Part of a small language model's weights: vocabulary 32000, rotary positions.
Each number is 128 + 32 x the weight over its row's rms, rounded and kept within 0 to 255. Layers, rows and columns count from 0. Numbers have three digits each. The size before them is the row's rms in percent of the matrix's.

# q: layer 10 attention query, 128x128, rms 0.214, rows 0-52, columns 0-127
# k: layer 10 attention key, 128x128, rms 0.215, rows 0-51, columns 0-127
q0 092:131174108114169163077121102119107138162125064126129098208112130149082145148131109157131129100128129220126183091153132170048136133160169132148165147209176131225156130105101109208106108146131126143101080100128145144148102157187130076160138154119122113148070133130138158135091152125091102150139138116123103128123129126109147189155118127114106137062125102130132183154118088187148142129079
k0 081:110137107158132157086128147117104138143138084251119132134130095134141114128114105139143167118110134132169076082130177092146133133094110185084163052095128077151063135166127116132119132135122080075119133130084143151154134143159089104093150148168171148106132110182178147155146089093131125155059137126164117180209175143088158112123158133150107052109156147107136164098087074138158115139168
q1 091:127112138159112084170138116114143092122147092105095085121155143158128094161128152132119131083084090166107108096164079166105157142170140072136142135174118123183111200119108126117147129190161159150200133148178105110138098069068074142129133084186126103079167087100106066143090136166164094123109076138098094130106136112120211113157094070098087090125097121155161072132110155141120135170096
k1 076:152185092214163078119134135122163158150135150128178126179120116172072147131098122116133091076125151138129080120149096137113142170148148100155058148176108131227108164136141176113197110127179163090092114088075178126176107110151131100175138162132131168101132123121162169116108125123101111095127195128135146091103155133109109154073084161133139131135161155146101079085092116149175097167155
q2 086:173092165122087074155122154132180126116147138124098125088182155090166099130113135116097077134092102074165112182124142091185101130126107168082059085081060158085071187114112186078136110135174110142161143153145095107078127108080092153120127108190145158092202115132115079157153112136139157165164111150108160124159117124121153103156114106159171101144132114137145099108184141086088139151164
k2 083:092097107124137099183119098138155133108163163050133139131140178173107137158104160115153087067144065111077160202121138161119121177115102054120104173139124169131175123118100080072124111118146178142175093069139159173068119133118216145198080091054137132141122141079144128124134160175105100146118100114135151128100142141117134113111110131094128158157164140149110117196132122136096105123138
q3 083:150164125099145101140121065137088103181117130119146133092160135100120167092114094076115124213142168080159106128127104053158124130151094160116121136070108105039169074163187144088105131113076121116102151136088091151141120121119198163162109137108091122182171143142119108078174124142123115119085124144111142113153130138147090060162146139159122179132138141135172118051161185144127123119188
k3 079:110071188104097150181108168185111132143159116090057125112125124124215155125147097139114113175138138098088147164113166095182056097106095166109123136132138086096124169092083135081099161098115120160166169116202048101107118132124079132128120112102146118121131169160129111150152145085145105130114115162123176118119106178159108100175169138148142143111116155132119166183216141096141177114109
q4 073:138175122137089092098112149125146114103089135107066097122123137154123063160151195151123104152110117183189153124168085229076155149162110098152115139140134140142161146150166154146153167188170174151122178096172099152082117114106148126169203071179145139116174152055123109072107098143084117149117091112104166106117094074110146105155074123110133115120093120161089102110100112124134134137104
k4 071:138127162205163122171129108108155124065151122104149115179106153201134091151086156166113158152118128170119055176153116137163105144123156148160125189133106136182098093095145119188155138155160122120136069042064174157143102142118141103162122137155105120176116149119120069115059104115098099100127160038099156118121109152142141097146135119125086143072097094125116077158145150105099104139106
q5 086:189124152124110079140097152151129095143130142086146144111160093117148116098130139060124102110156129112114122207141066138126109109134070096068092067045091107085113140107175146111147146104137159129158155097133059073130131084069069151122189104112136138145144166136114069136178199169134156156103119108109123125117099135123123047127114108181144162094145164098144085100157145145155139174145
k5 084:173122150176130110110145152136136130128078137006119176124124179095108102112160160071125153135153149115201171134139074170165152118148116125148092160190165165144136184138084121075170117158112153163111096128185108112138103094107124142171159090068140117106165105125117136107158140162175083127153162102116172138103071112175146120124104201088159201120107145152134123156130154123096138102136
q6 066:097105106092145143163131085168078146179128125150164086165151103083135193122129103174133162115174143067153137138085119100178089106120158106108113189122104122127130110138078127093126090108083133147120157180055130135073091106112150125114078226144035088130185187176155159124130100157143114116101120140139086084147080159130108173134157081101135130138128145114152124088113149106148124096089
k6 074:109086176113105151124119112166152165136195148172112122141143071115157108135137092141096173120117128157124139181071122085099100140148046142113136116045102122057134141122086118180132104113104096118101134176171126130121063158123113111048121188179122197106136141143149165154107143119148115115097135176157181142110088074134114104155136186177108081173141120140075157075123120138163153124143
q7 077:108164136126155144148130102102128130091121080194167162093082197160115155134174101155147092134163134179106103083154181141038130114136139123176133153190163113144188104145143069148101094114103105107091094113130183177136139121152134087122107120125154103184114119146184109077125100120040064117047119137153104108141124144177113157144174167138146126128163119153119161154150096172125115087118
k7 078:120148097107167122086148116117112166106125122214120105165186043100105076159091115172124127132095123101151137077158144058082118113134125128090161120106145109112126103127164095150086122120122119116127178167086107170158100140172111155110204195140126135101186147154123178078071149092140162121102171173175114142157126112100097140137111139167106110113123114169186164057077120140115152180112
q8 079:145139053123186091118136108129087057099102068106178148167155157158137120106144124133091113191137134153127083140173052136128170104182104040143150165174164109116169180136133129129128147089202132076093122081095141162155146113116151171177135096108070153083118094116076135111178117106167102085122150093107091069120083122144143092138152151124117126098154101096140105153113149113127108125119
k8 077:124164106182158125076132153097057164101116112221168169125147067160120133136089069119065167123087191132164109148141057104133094110138165162170123114093161132116131104144127127162112112117134080120127124072142142139169135139180108144143183150139094150147146095070101135120188124090073110143171145071107103199161084091088124136108107131196113099123119104116103158100136116144157131107154
q9 091:118134125088090166081136162164105117110159129112136126148087151107107103154110150110090124129131173157143220119128156169157166183100083112158126114068146111096145173117088132122171102130163165127114107128159163103116092165126140113141081128097095102080122153142074142201123166127165118199150176115155094081084113058105136110113133126124072142060136093116101176223106086116162090151125
k9 078:201112159105078092114091113132146095096107166052094187158136138145130121110130160119134155110216088131110178150166130167101107141080139061090093104151093165152092144119174114094175140122117143153141100126137125124133106106105176189172118093112177131152061063137135068133151165126186135144156119106143090134105148090131166099145133156116157180137162129109086111164150125127121133089216
q10 096:136105099095097187131152094061195100094135097104137119113169144132074117112128112097142146106132179170142203068069116110108140104156199120123135113144168126099167110158118096135155154019136061154078131127119175153103169120131116146112130150076072144191138135151153179097120123125135147152093111099099159179167115163131169135160078127103119155076113133132163187101106127140117108101141
k10 086:102130130159129152077119153136135105076152124130141107145146183165087072089152116180175125146096157178102091141101114148184156086112150090127187149179144132124170158093147126112107150125095194113101089138090163153146109180088128105096173084139077120128120136100097110100089165181111160098129141169094157048120178147094108184104140112137136216106091160082152146146202121117133153147108
q11 091:186072122112091109124088177164124140114128082086122115113107106138147096138125215128175112193144109106120188130177130204160163194149170144103109134082147087095125145125108085076071097131127159154094124173135047102089076187143184157132121169097123114087125093135154134154143126115178139120141133106148115111100136145148144162132108180170119144117143108187079174120183136128093115142152
k11 093:168144159203148144172155125145099110181139132031117148177188156146102090116101172104098173191124094190138170086116156138151139125123085137142112132141083140216085151149132122121139157124110162179133134105184113095100164096104207099153147109127115108168096110085161100105116108090141109096152109150087081181101108148129122100155134099131114156083112168140148117153085158144116093097076
q12 085:142126113132151145165136087064120118112098143159184128124182134195125100124180094113102115044116167139071139117125183070141090103093151092123103201127184110134106086104142136174153101090081083066139109154113171163136200120092115119150105181138117144144122110123143107065119144182110096078099114115159077103190109151098095118144134117093125160138140151095153098080102173117152169116113
k12 095:148098096092113156080148161128110180115086090221099078100178136109133147162165069189155156130131127086154093078150082107135083081166109155106137108070139156151167122073123162119095156115140136107121119175072105097170116120100122138070137145125060125104156118141044171080115097116124139096091163188086110132130108133123156109142169160147119093163120111169143141142165150107130080171108
q13 088:109099131093126167089161159122109158126137095096159199138061130119162129151124173117128122188107102196090170050115176154082128163099217139110136112163158133096185126102158093082121123095145103119116108101089177137160113138204125141163138114156155140191088086137152138102090101091199082135128148120145088094103121138148155123113135086116079155084132090080141134151108114132109125065134
k13 088:094124118160122063164091156101131158074106143058119187077111131187075186118116147084167143058093115146139122170099099141086102124150066117168125132151124212101106124115139067069169128128063099155120115146123169104105141077121157122141061091115137176137126115068161169153116131116076125143156120103127144163148149091145145151122087102097097164149109129142109103159115092073132080126127
q14 094:166155096144148141135127191130053095153103167101103161126142072126156101133153160110121126182120091092127152155174069122116150072153110083091090117108087084136089104157144195128131179128126128110152142126126142143179185108085134118101169096118084099159084095114109132132152202150142153096123138118110111135128162076074081118106153082134148113155171064107138134148055084147148211149172
k14 082:129164111157079115105142129125064133165115160159115124165173164159076091105147120132132155128158136184176115054089089073113124125089141144167137092072207194083136115107161119126120139124145165157119157164080111135143072132144080095073175121162072144144136196142127081134111132118126172120184179139115160068095125107115116144116102140078092119111115067116136156116103061112113108151088
q15 084:076125174191144092161109036163101129139078143168146058107118167129142124139160099175137145078106179051189081153148139078091065122097148115175125117126090139167108065125138115189128097140109150083145119153115137082119126104100128069139105137140119132117120110171128108099142141127114166151115119162153095109152048131089039123099116113127113107143108181142160080098117123148125105116107
k15 093:128175087123179146085152134121095125119181106242131123149117110122145116114149077132163129089147154132090091089100091080072103110106143145114100101081150064092171152137138142159113104146186074139188072168092097186135119161096107163134118150158100146117115105107087114092126108136090154111051121139196151100159142165148172102178129149145195124156076122129142122142151171127128132117087
q16 095:137116176132185185177135127118135142109086099073187149134105114105104218082163075075139166174114121105105106135107171172088171100116233149134136125124194082068131124162112137072185152074121111109066167126092164154117117117118105168135144147106113125143131130131175116103116108105076138150127123160120130112150122153155126187156132106146139161086101206121100116104125109163121157115126
k16 082:175096162120090153116148100130172193112180142116124113108118094141140156071141081082173133128157112163131135082129164129129152134125098069165142120158169073064128131160190089143118094083159148087118126117171134116155143068125136177131134120073151174160122148170082071160138032134120106105167109150128140066130103146161145110062141112082120116157144160131185085133158157115145162140065
q17 097:187153115088100101173162146137087074117117109088162119103130124192114119125186161086155117142114095181068174157174130146160137102160071114142137107131165068102198197130126105084128128052156185140081170168108110102129152103096162146180124063152091171171139104150137151143136114108110147081119076133170115081147117128159171099140114107149149114094145077085127135160143092143101107127151
k17 110:126121148163092094175145105126118127156089181046133169139165118168146175097107150102104116141194107125088117155112126142106146170084147110113129108161121186114100158137214122115134121146058109182122143171150100118180125145106135105147094109169160158132125111139203082128103168207134107105185151052144096155097106070091172140153169110064116167145140132103121170136095097113113124118150
q18 106:127134158093161186088063114131149129122123119122040125164068128052106152101123079142130109177091111115124179123087119143134157139103059162130120092092101108158091134094113141153140139087160152143124187088133156083142059143107142181128203173104124074125050136143105164164164109137133121125129174142121174122146095122112140104144119104147152140182168178112093134080066176122137149133109
k18 106:140153146126088179098117106097127146090182132159128139110104081144133121100100078165124115182162115172095081175148138135149089160157149109105069089116165103101164179186154111144083138139175161145152133150150147198171149157076136185083133115133108146130107121076079144140091111090098107107149194158104172118122171134156145099079133102120113080110070142133129162115138153193097172081051
q19 094:129155121089153116136152163159134161116147125221113104153117095095128143154178046176122158133125163109131115086153083118124131062109060141187113187142137087137099130121112096119149182086115116138094108130114149155137148131096179084078161114161091125150129151164129125133100085101135089158067146114159121126175131182107084123092151128149104121068117140029118050145112078095113120156099
k19 098:110190116103118171145125168114143116113141137229140132067098123075073080122108089142115118130166118151148122065114164124103133118125155111090149150039091068064127094128109093138090106123124087103151106122098126143142094135114087143080153152103060150110060094138104113101181175097123102102094128188123118114118124162158141152094123084123140177152127089126219154127122150112138134190121
q20 098:165146084090111173069114143107119128076153103165075147100143082154167100089144125178164104149115120172185101093118144100165078144120142164115130134168132152160137150124138128208135147146118101129142084152157142184165162190174098153110179148120114054117128174146147111145150132087195097193124125173079115197167170157081112073132154151115117134103126059140087132103140095143140131148131
k20 100:109153092169155177123122119157181121115123112113090124199111136139074098131145153198168142120109137107100107127180146113140112158148142119095078139097118215102149108133112096150141128155085179148112162153069171168079126162145179145122116158168173138064125111103130139095123114158138148137091076189202110116073129169154161092136110087141135101117175114112161191133185096105109065175119
q21 102:162135124139126173188145139142158108125154106189128111149093205149123114141118136091169183071109153106174121123185092120160120127169195080076114123148074112177113077125073155186115112187117148115104152117116104142134122166125115122053136088152035128121161159179140137127073148079145166136084073154127134122105096158101108090106188113094117125113102158126135173180156118125127132149107
k21 109:146166079089096193104179085076184131161131142192112063152135121121139074098115072128129076123194136106149128130107169147151112099136094101129097178082145113071131094139154131113109122128122151086141144145100147104104066150134163204117113204091109097151172130101081137102134125136130121106131069179097117127098097150132085073154170106122187090163117159151147102133136152084099181117108
q22 103:166143140171129095129197150158129164186103158113202148112109125131019111104112189138083195144098151139164132164113104153056160105120135114148137136153121108204079093104120143158125119146167123076121102079167114154155111123147167094077112112119123128118143160129114116115082150094097112160158077111140114166111068099170091155085117082096091143147115112123182130134090070143130105162088
k22 093:174106117139171116100144105176145136061128083137125105128047127181086197105130093117184132105093137131127093113090068159121139130178082116086157129148132144168156091125155148117148163133161153086121094085185087157115141098172118120094129175099057096159203129145049159184165167145164120141138147158064167114144114113092112124120123122096118165104129161126121093151147103160192119111142
q23 096:144142164152143150131081097114087152119051078185120146087089174084130153096149098168151131122145122120110128126164165145139137162183133089108173114158183158203158123147163068122182084156130110131152123064115185110127147079100143133104108100116118141115092176095077114071116129146098147119096157161130149196207115137147132194140177151169108151185118155100150089150112168149157120140145
k23 093:128160080126126141073147178108157152110149072144093112165149082148153145086112095108126169118088141136126080100104124072125077137178092150117189082095130148115165130159129087122167102123100145182050089117106111152150117166116126134108169145115160133085157126083077135117103161139072117163064131107178148175194134163156142100138130137245122119140121171079135149093105135113143126142073
q24 093:150110116140130104089094151184134075141166191080139131134111108120116238081132138117140133165122113176170168145071116155117119160164157130139151112144083079175134139085127101138149144128086145147096167143151083168115132185105145137182126115117110110155150120152197098160136133129194049166095112143132091128086105184123192142103153137152118185123155083143096157127102052136114175107142
k24 100:147186115130178214159158161156132082157140152038137171076133119155097110126128150119172112168170121128183111147151152143142181115099124133159109157156118176070072142113127119157118132121185088138166091145104167161091123147075156139117150102149136125133132118149165141140164070186151156148124178123164096151100145148078127103128131161117167161141115088143174136144129164041189106141193
q25 099:131117169190095191127126099130091128163175151133126154139119128143092070148159122086151156154125173101101192128153116105169120160122189062175069115097115133112128136159170139137154127128153126144166150152098126089105147140090140196128156044186116169142197113150095181187135083140167105101103133118126099113158112166184137129164166114150094144120128067145159077073104168140157100155131
k25 099:135183095071177170127159095044101101170135136142126120093122055145137123096101127110126164148127148127093082136163118127090113143206145150089127151115226121173096127161148162128074142066126163090107127132087180129207114116177100183141177107111119105125135153195064135143146127093066145094145135096083140129133078134100160151152107113098126122152132136096147096118086143147106137147115
q26 101:131136143166164135134160086207184148134172149064106186119127132123098139098114137103100181171132203129145148174126099153144117139155106160105079127188141182174141185125147133161147110095146127112159125133157129123096090167104115082117101086142155093106133166128102162169138062141182141082098084085193114117093105125112112129182110137165166151124135081153092103127137148146194051100167
k26 109:172166168180088069179128212126133108100100134093161141118087117138120121096129173123130085172127156159123160168113124150124121125129135092145172117161103201111164142145138139102140092136080173097046202098183084155096112072158115102126113064143157125120112101110096107163158145130151113142099109119171169167159148175100141209090112148136168142146175108083083119126116097111182113121118
q27 102:167080148120166144124129084155120110126120115120075166148157176120130096112060118097127126096156152143107108090175129123072093108087171150106037131152082157158112137191160093103120137150141111107118117168138103169086099060165116119113121082103125144108101166085152091119100075157095072117175093026154168165131111105139109144139139143103121147099083134164122091149131113165130061187162
k27 098:126119100131168135130157115161136174110160149106107153146136135132117146117144129107145129145116166134185133100155097129178165167148062067161125138145188125125123135138128090161150171135143144085086171127120121156096146129115082157145108107182132087086070175165126175078155070066195094123128101057127087123166120164076179119126164172133156106148069082183145087092083075076147118080106
q28 110:131098116120119149091103145087157170158093068163141067172197136106094185128184104086129151152151163140182066141158115089163129130155145094133135125143110153206176144097092128128144132102101136090101190111144192080147129156162067122133099152096141083095126112134095093130165169193132168180148158111113124125133136098113072082175109127074129160127188177125100110088131128110175132130140
k28 090:164100150158149165106095161092128129134126146152081194147129130109115076119079134142134146150128106123124146185087128116122159152155157157106144125128118127123127151086107167126083084137218143171079120153127117094234085121121121078129108138133042076121144124141118208108161121129091157119058146149105146158135093129109175150196138114167138142094142127134220123082171161134087103143114
q29 104:170118144088163102101115136164130123130165143120127155173088220101144097136156162200135133102134114082091213133121162085154051121144087134107145076133115167154148111146131089098067176159100144191121155114133094121123117113133183197184180135122065154139140160128098116111108096108111116112146116170169188155126184079152152167145122164107091111140145149154096104124159168085144111146140
k29 096:083129142031127111125137116204167141093077081065051119112080132143158117119128069162149052131167106167113146176102088096102112143138156134130160144107147106142112185115149093186101119133128090116151151163194151080160118159152150120135155088170156093115109147180130117130168097126114100171153132072141181164140124124101121154175108136175140105154089161100116141115120134078114154070144
q30 105:145170151122141131054100188149134147166156085104065104068153101173113148177130129149122160106143082085109146172110130105206199116108157183170133096119126155122103135110148147157151104137113140097187132107144139180159096135110103121162133142178111040118124123175093086129113124122179146101071141136169092119151104134069105180098157197123130111169118111119167129137122149075152162073125
k30 094:142177168119136128186149142107119106096147111183145127148123121195165069165097126107134134137111116155146103091161126117109141114117146147143146118097062133122141075074103109132098154121153102121107108126097186099136114115120063090056175121141103108083143120085092158113119107145123125119161192122129174206109159152150101109125113169046212072149150089171197136091118093063089116121112
q31 108:122174139105162127091154106144159160145114207190077152131044134169130138099139091123142103076140125135101137082148201147131119117130101063101146125104134112121160144103112109101081100150146083149116107102139184100109076111146078156110126158155161068105112150078196136152106156092140111088071169125160162158133126087094135109156133124165165116173170190133090125061156171077119128127164
k31 095:121097132104105147117153077119140161123144082147093153168111120099082061129123135144100080165112169090114137111078113121112087193160152108142141091102107085126134097114090176140071104092101201152169144130111122084141079206185092149142057116122143099069154170140157137158160131134094102149114148171091196149203101128160115103123180125125168108133132115174173185097113107135139114154158
q32 081:160135112171094129095105209134143096107102165123091144123137173158163108129116107126109113167133179091170174182154112128156156177126166098161136139104117150124195127151130122179123128201120087172097149098083147165150088129067117182048110133071121128077091185099141155156140153139158078137134122158082084056147126147095098149145125102122133073086168153102130152094121122185147087121117
k32 072:124089123153089118125122120158136108110134176084159141181117215178151134119124141094146149147120101155128150148149118129120072083117124110108085129130084119107188147093174088117132089149147118149071098110120124127123104099119080211109181142097104102148124084129142179117150062115066101159141091170055119045164141163121054150149188057137144128108142120130103131100144176176111106106137
q33 069:088151084146104090098148144134115132115139146197073098075092150169095144054159131120122160111139136109107140175169132150122142083072111116144142139039111131111137120078132108120116084156117115162118129123175115171162117189148156098159028163126192110186079132160091153102094132138127159062093164128112129182160117122147116156151170118161086094133061093116107122119164110120151155081127
k33 077:134123159127156058118172123136145132092095129153146098136113146101121199108142153158078132120130099180077145154160104100103079096111123157119149124098130141079101105101099121124152085124174094153036161117143130187116135177160131124146144133141145081153104144147051174116095162093141128120193109108108149169103098112118146148114122130145165095181018142149124156153187146164186085148187
q34 083:068119105124106134159137109120140094043079144128169109127107129173120074164121115106153152130107145150169129091181072169143154148125114069186136117131142169126136093145105120158177107103110118090120123131137159083098172111060153108114172131136048101118162226170126146104118171188142133139082092110160148138112161111156146108154150197181114114124058129137182160110143118161140099080143
k34 077:122154099150171171126146091114174111113120194112206112073083154134099126120163170081115090150112135074138091119106132173109131154133165086138070141141161099099178141104097176151173107134089131154098119130130194112124135108118107108102118126144153087139107158155127095062159117212123156160111061125154154130155129102153147109176128169132126193065147106054140139085145140176078109116075
q35 085:128100138139218219076153110137076114147089122102114127111078129141100174134156096096127131101162161123141136109171091183131116132129106099152142121106109050090065188200148106104113183096103090132111098119171144092103147123123113121111100124106160137136169080075161150147177102142129049156124109139115065091104120126118108126136160140149088110157125074141099046139114117170111130174134
k35 075:126130157112149158125092126055154122140079101093139172139063060134132124082132105036140070151155119119121103182174133161142099070113162128125103132172105127078163139207088141164147121119126138131147113128113168088112143116108136104103148104091182148104114142051119145120138185110156170178130124108153073105158184165124090085069107131161110138066158127122121122142127188141088092154097
q36 081:140113153127135109131130153062106170084097155121155124151165103108101131092161097128087155122101103079107166091137206160117062076078136098121100131106121090057153173141075101133093110097111141186081139164120148131112148114087163109142092182087091094094131100129154087119101095124127063160120131119125080100113117183077110162125112137116106114125202102160089102172092030138143139140118
k36 070:177158083170120134119181132158117160163161139113060073120130124112175080082125180119097132128099137101065116125123155173085113178091090114156127133103080095049122120076147091177109120125132120175175139168118127081119120126150118113104153166091104125103122139116116163067089056128112113134133104182129071084142097138082098061147124160161138126146116064166155142100130135104100077181090
q37 086:115159138118115115125102165132131184126131096165152150116173167067109120084141133141163099110127100086128160163199155120087092052067148067077127107143101133161075120131099059059060156101113100166133123104147110117122145124119092081149116119108152132161142154134161116073108131156147072131136074226146104097112147157181114125162139169135099082140082153161125151141086098149141140130180
k37 075:115123111144146087067167155174158146134136121148111190110143140103130156110131119107169117106115101145115177131176129159157125108097064071115188136141107156171098179109151026133107069144178160093107086129134097172149126132084158090119210158171125170062158101104147167092172115137130137128162156152103127115143151155159177120107088132075130057132108148150069110132144087129137114077108
q38 077:068171116113066140152159102120143134157108075157154173102118110190147087166054054120079085106075135128151134137130125151137113180141129112191121082173149124097075121117076148159103135133167141117084215130112136123106093137145128153105092153128113166103108141146175135186165067152168167123127125110175131105076090141158132082132110159135150121140139093098156135117164042103105091158130
k38 066:106146105123133103122113157101052085114178125149146099131092133164100155106090093118089040104082153091140132083109058124185115141111153079123046135137087110130122167172120100141141187171154153174067168137132123121153177137134094165123144146143128162084124152063195106138117137100114152141130052163191106086168167122170156137140124155133079118113178146141137125142139100111082106146105
q39 080:087189086127122156096114112093146097134091083132194147097131058096095197134118130172119094156126117083139077143081073125165116152118137144165136125173148120084156151142167129122111130137155161172122161097140113163082155092085144111128113126055146097101120092159172121157205163142169151182122118098106081135143129092071139112148170147106101104114132085128117195101156100126085109200072
k39 073:115143133083117113081143102108133065119112096142192120157104062194109180182084144096130121112113113114125068132108137157122145061106179179101087147110140094097178125138115089082173121078138139154082104086148127086069110139129098141153171139120110094059117138138094174122148173116168172129192136076114144116136081129160140167123105139160089132078084161164158136127079131187108128112084
q40 073:150165179144136117140068126128122090092119130142090096123173135102126115110120128133115150080127135152117100179167129132146122103192090180180141112143090191132124084116134066143113131123180127124153218099133121134119127110085187113138115140002072131074128108103207089100124171106124091119094071126120110094153147146147093117110171176115139150153148115140173115147105123135204103164128
k40 067:135172169169127145071126128138096088085172137139121146046135102114128187094150129082135087104129118171103150085160157135171151089169100148151100157191097144160134103087129108140112137130147133159119144114175111101164146124198155145063153129079083132117139138150108112111136110093158101126134134085187058150143085171134126149122134091080174090124156133124188119110050136228155115098110
q41 078:120133127155127152096091138111130140197131077112110142121122101199133130188085080116130103121140130089077120159067128061093130122078154130095097109137068145096142167117125152141181155106116185093187122162105144155150132131089101096135105213175109120115104137181151103155127157107140146137129113109183081084021110151148133127159104107160142120114089069120127108166081190103103140093146
k41 072:079048113133112153123174134116090106156075149103147080164163095139170085122166154147152107131154149080160109121095121059064107096141121121076131167122114151136123074121102166083130117154144108105139134160149125108148158154110187100179117150161166128085130094127150134140152180154165120143146126135184138130075148157182192131160195202147045083126084142136133145140102195146129112112099
q42 068:159036164160143176144156070140142166187093141121111128105078133102126105117103120142162130141150142146175118207141141128123156087186081156128087114110141166142108149100176132099174142144108148092113121065147131065105129085056140071103124091102148093117043122129094062155112139145105128119125174130158162113129104144159134178087128118144133183147112141202133154146092159081150166144141
k42 076:150146171143139107089105110136076141132107111160138128127120151100125145119152124055132150162089149118086087093156103144134143194080123178174085077197144111146119216099149173182071112130090107082226096089099125146102109130050127131132099102114122075136116158132103106131150130108099097138101134099133113117142148168144108192144116148140099136144145089106197124106074083065170136147123
q43 086:128164101082131097132139096192090097127091136092103098134165141042130177123078141153072128143132112126100131017168082111101072115100143085121115163104121110118107096167150127091057164146146092096127146116105152163110092129166130103202068137158149130108170110104135135080125095142094122185136173112147207092101164106130136123158124131141129130138130077117102108120065102149167130140172
k43 065:130174158108126126148172153086133142153114112111126134053110148132102128134054147199150122169076104158128085124105127126096102183138108133142168114094078107124170085139082213150161162084152082112138121116155143071121124091176089159178071155117120074143156161143077147095158087133180137172120136069172147134127069089135144115123102130123129141178147066129177105131072120104142078120131
q44 081:100095146127110169115113093149126152152075180104160152085124158093133112188125163195149132162143142171143138187107167122156079127114122094103082133107168162159151193186120159090126103095153183181118097124124083080082148120139100105073110150082067146102115144131141098143090123137116142216114135161078155081111095127187047163150153092166150120130146136100109125154087142131145147178124
k44 072:116099157138121133137136088099088188127112103147141138145146161178136139112112141115119137157173124171151169097192126130149136164092091137067154109131161138139092151127120098108114065093154167115095143113175153092132187084080116158124179116127096172067105145095234105151098123110112120147189126205063134065119151111143136131188152139183123129088133121096147122195139201154112142146131
q45 082:105145134144106085140190119102095123139137058167107092104151125100163124099083124195148109101164142131140079175129090168157114107174094143054129170169163149106123105152123113142137123156116097108116122104160160113179111107130169118081126139158142124138100161103076076108122141088135092144125141161124112172170118169111190114136162131113088101198180187144055120119174071095134057133056
k45 075:119195114157146115158120102157107061136177168173148157140161127157120140090115166131176088129140126169117124126128127153134089129137131070096124196174138138159145153124136143117116165137082099097105172113097131188151141157130120129102107128044144102150149158084144125122099148104156128121102188171127189111199102118137185144124070074139133112145099151116062112135114170159106020191093
q46 081:132145149169034181118130137114128107146098066110093064101160129110112141168203111090166132181140164110179104086165129093070160142121135121148108138140087170125119182104114096125100122116141133124118149135075177167141117133123144076079128099090121126060106110182171092137133107118117152173148117178099111133130129148104132060072104052090090160108167088133155130069119141147170111165114
k46 075:156108130141146158171069148085119114186145075084173145184071104111095175118176119167123151124100136130123105191193109175124126065159154190142112157125102147169081147119143134138184167144162160137071111185119156141167159108116139092099146105098126103129085153166113079131176088192090154173121094139116130091167130150164176147126085098105068137178078121108141116090155136116156117116131
q47 076:128102114124124159108128108092123119070088092143127155186069164054133137121148146076162100111167123104082124087121122121091151172136166123085066110097109099069135127144077103115096177096145159077106104129139068067106090110133149150136128134160085153164132055123152205122090103146051131134132114077095150104120098136139142094087170135139038089144094164176128130128147169116150115133130
k47 081:131155104155120168105141136079172167113090146096118138143101152141133134155085147176104085159136131104114170151145119086088172153127149117115175167136179118122132153124111136125113174072082100112079159151138123093118135085068136118079136110106146172076130165105196123166121078102157164164151127144171112092093126133109139088097064215151156121079091180082168133135192207131109121166075
q48 073:149123178106124090082136190134099117133147109120186152109141103071136163083163118120173117131120082126126143147094115094077105141094098068120109122185163165123143099103164082133166118110130115124059121094105150099141137067088069185175147105122057132157097095059134125089158089121081126147107135139133126108111154166106110131115148117068057174100131121115144022124097179113146139140141
k48 075:118179143139135056125135157135112107184105132173114112073139115117102123086177125096162147140140123096163192141084159133138138122099140040158164094146110130138121089121142104156129166129117169094120107135128113105138141056141075110167063138124074148163111108119111138174112106144127105097042163151081135119142051173131093152083130072113094128088134094088125068123096093104067084071125
q49 079:132112108201092087100134065131110139029169067153107109149052091167112135115135113123084173126076141122144142137100125156127198102148098205124130128192077122096111142111172128109195135155138136160135139051170124080167154121105167144141098144086173087109159112152135128144136157115146098138122144180095129123118143132185103163153148158076117093104109132087130169150122158100129112142176
k49 074:143154149138137113118118060096086126070114128140128113120075110137167142112163123111153167118135210108188109114120117208136143094109152158112116117155085152095113150180160037112135120143080170169093114114130145151116173128108164145170189098116114165143110074111066132132122154138126088139140072153078119072107125168144128125089183144090119031130087097152180146140178118136130107134091
q50 077:110137165132206152168094117133113155160166109151110068133137162121097154148179080175120203112162134127207164168152077137117116109141153125187174125115128094104044145138122119180139156116116146085122109154163125135104181132146187110130128131103157122130103154097162094168133062181138116165158115105113158106151096140059093132160117099138160152141129165142148146136157044060168154129153
k50 076:116074142096162118155192073146107148120098081145114167143109110118113146125159051041109085065170123153174103123101094133183089136189100098154126143104131151086157107114117124136168110128158155073121122110147114207089051152124164184061130141102193079095122134156067150141130057162140092130153112139162129177132101149113157113114107137155122155127120143150115102138112103108142141167111
q51 085:130100104134096106198108156148098133154129138197118185132072177060133089177138142092131099094145098132109173113114140144192085106138128140127068085185118111097182092143129123111101149106103102138122129065105173073113138116128181146102151152184133121148083127118162128071061164101156125147079148103166105106166118140128067146079113132106111123098134126094178193172122173134151124066134
k51 073:114145088124129136085142141188084147095091121151052153122106116136097122158157145107145094114159132067123182091099105154134108050089177128150113141141125131174124097112193164089142109092053146124158140117131176117142118123116108117080125143191136117141164088141191145212114085132183117179118169138174127096192087161154124125113130121194136133141170071098108116102175147091132159099155
q52 080:128018152146159147182124100118162129164103165128084142152121127144169132204141138130147163133178151147090152111083120202114179174115136138119103129152106175142159132209150144136151118114114096139075186104155121184119166111197151167159127136126117151135181179142118123124131204126072128136133114133120131150126126153166104114166169120084112154079146127119133050073133126153165177163144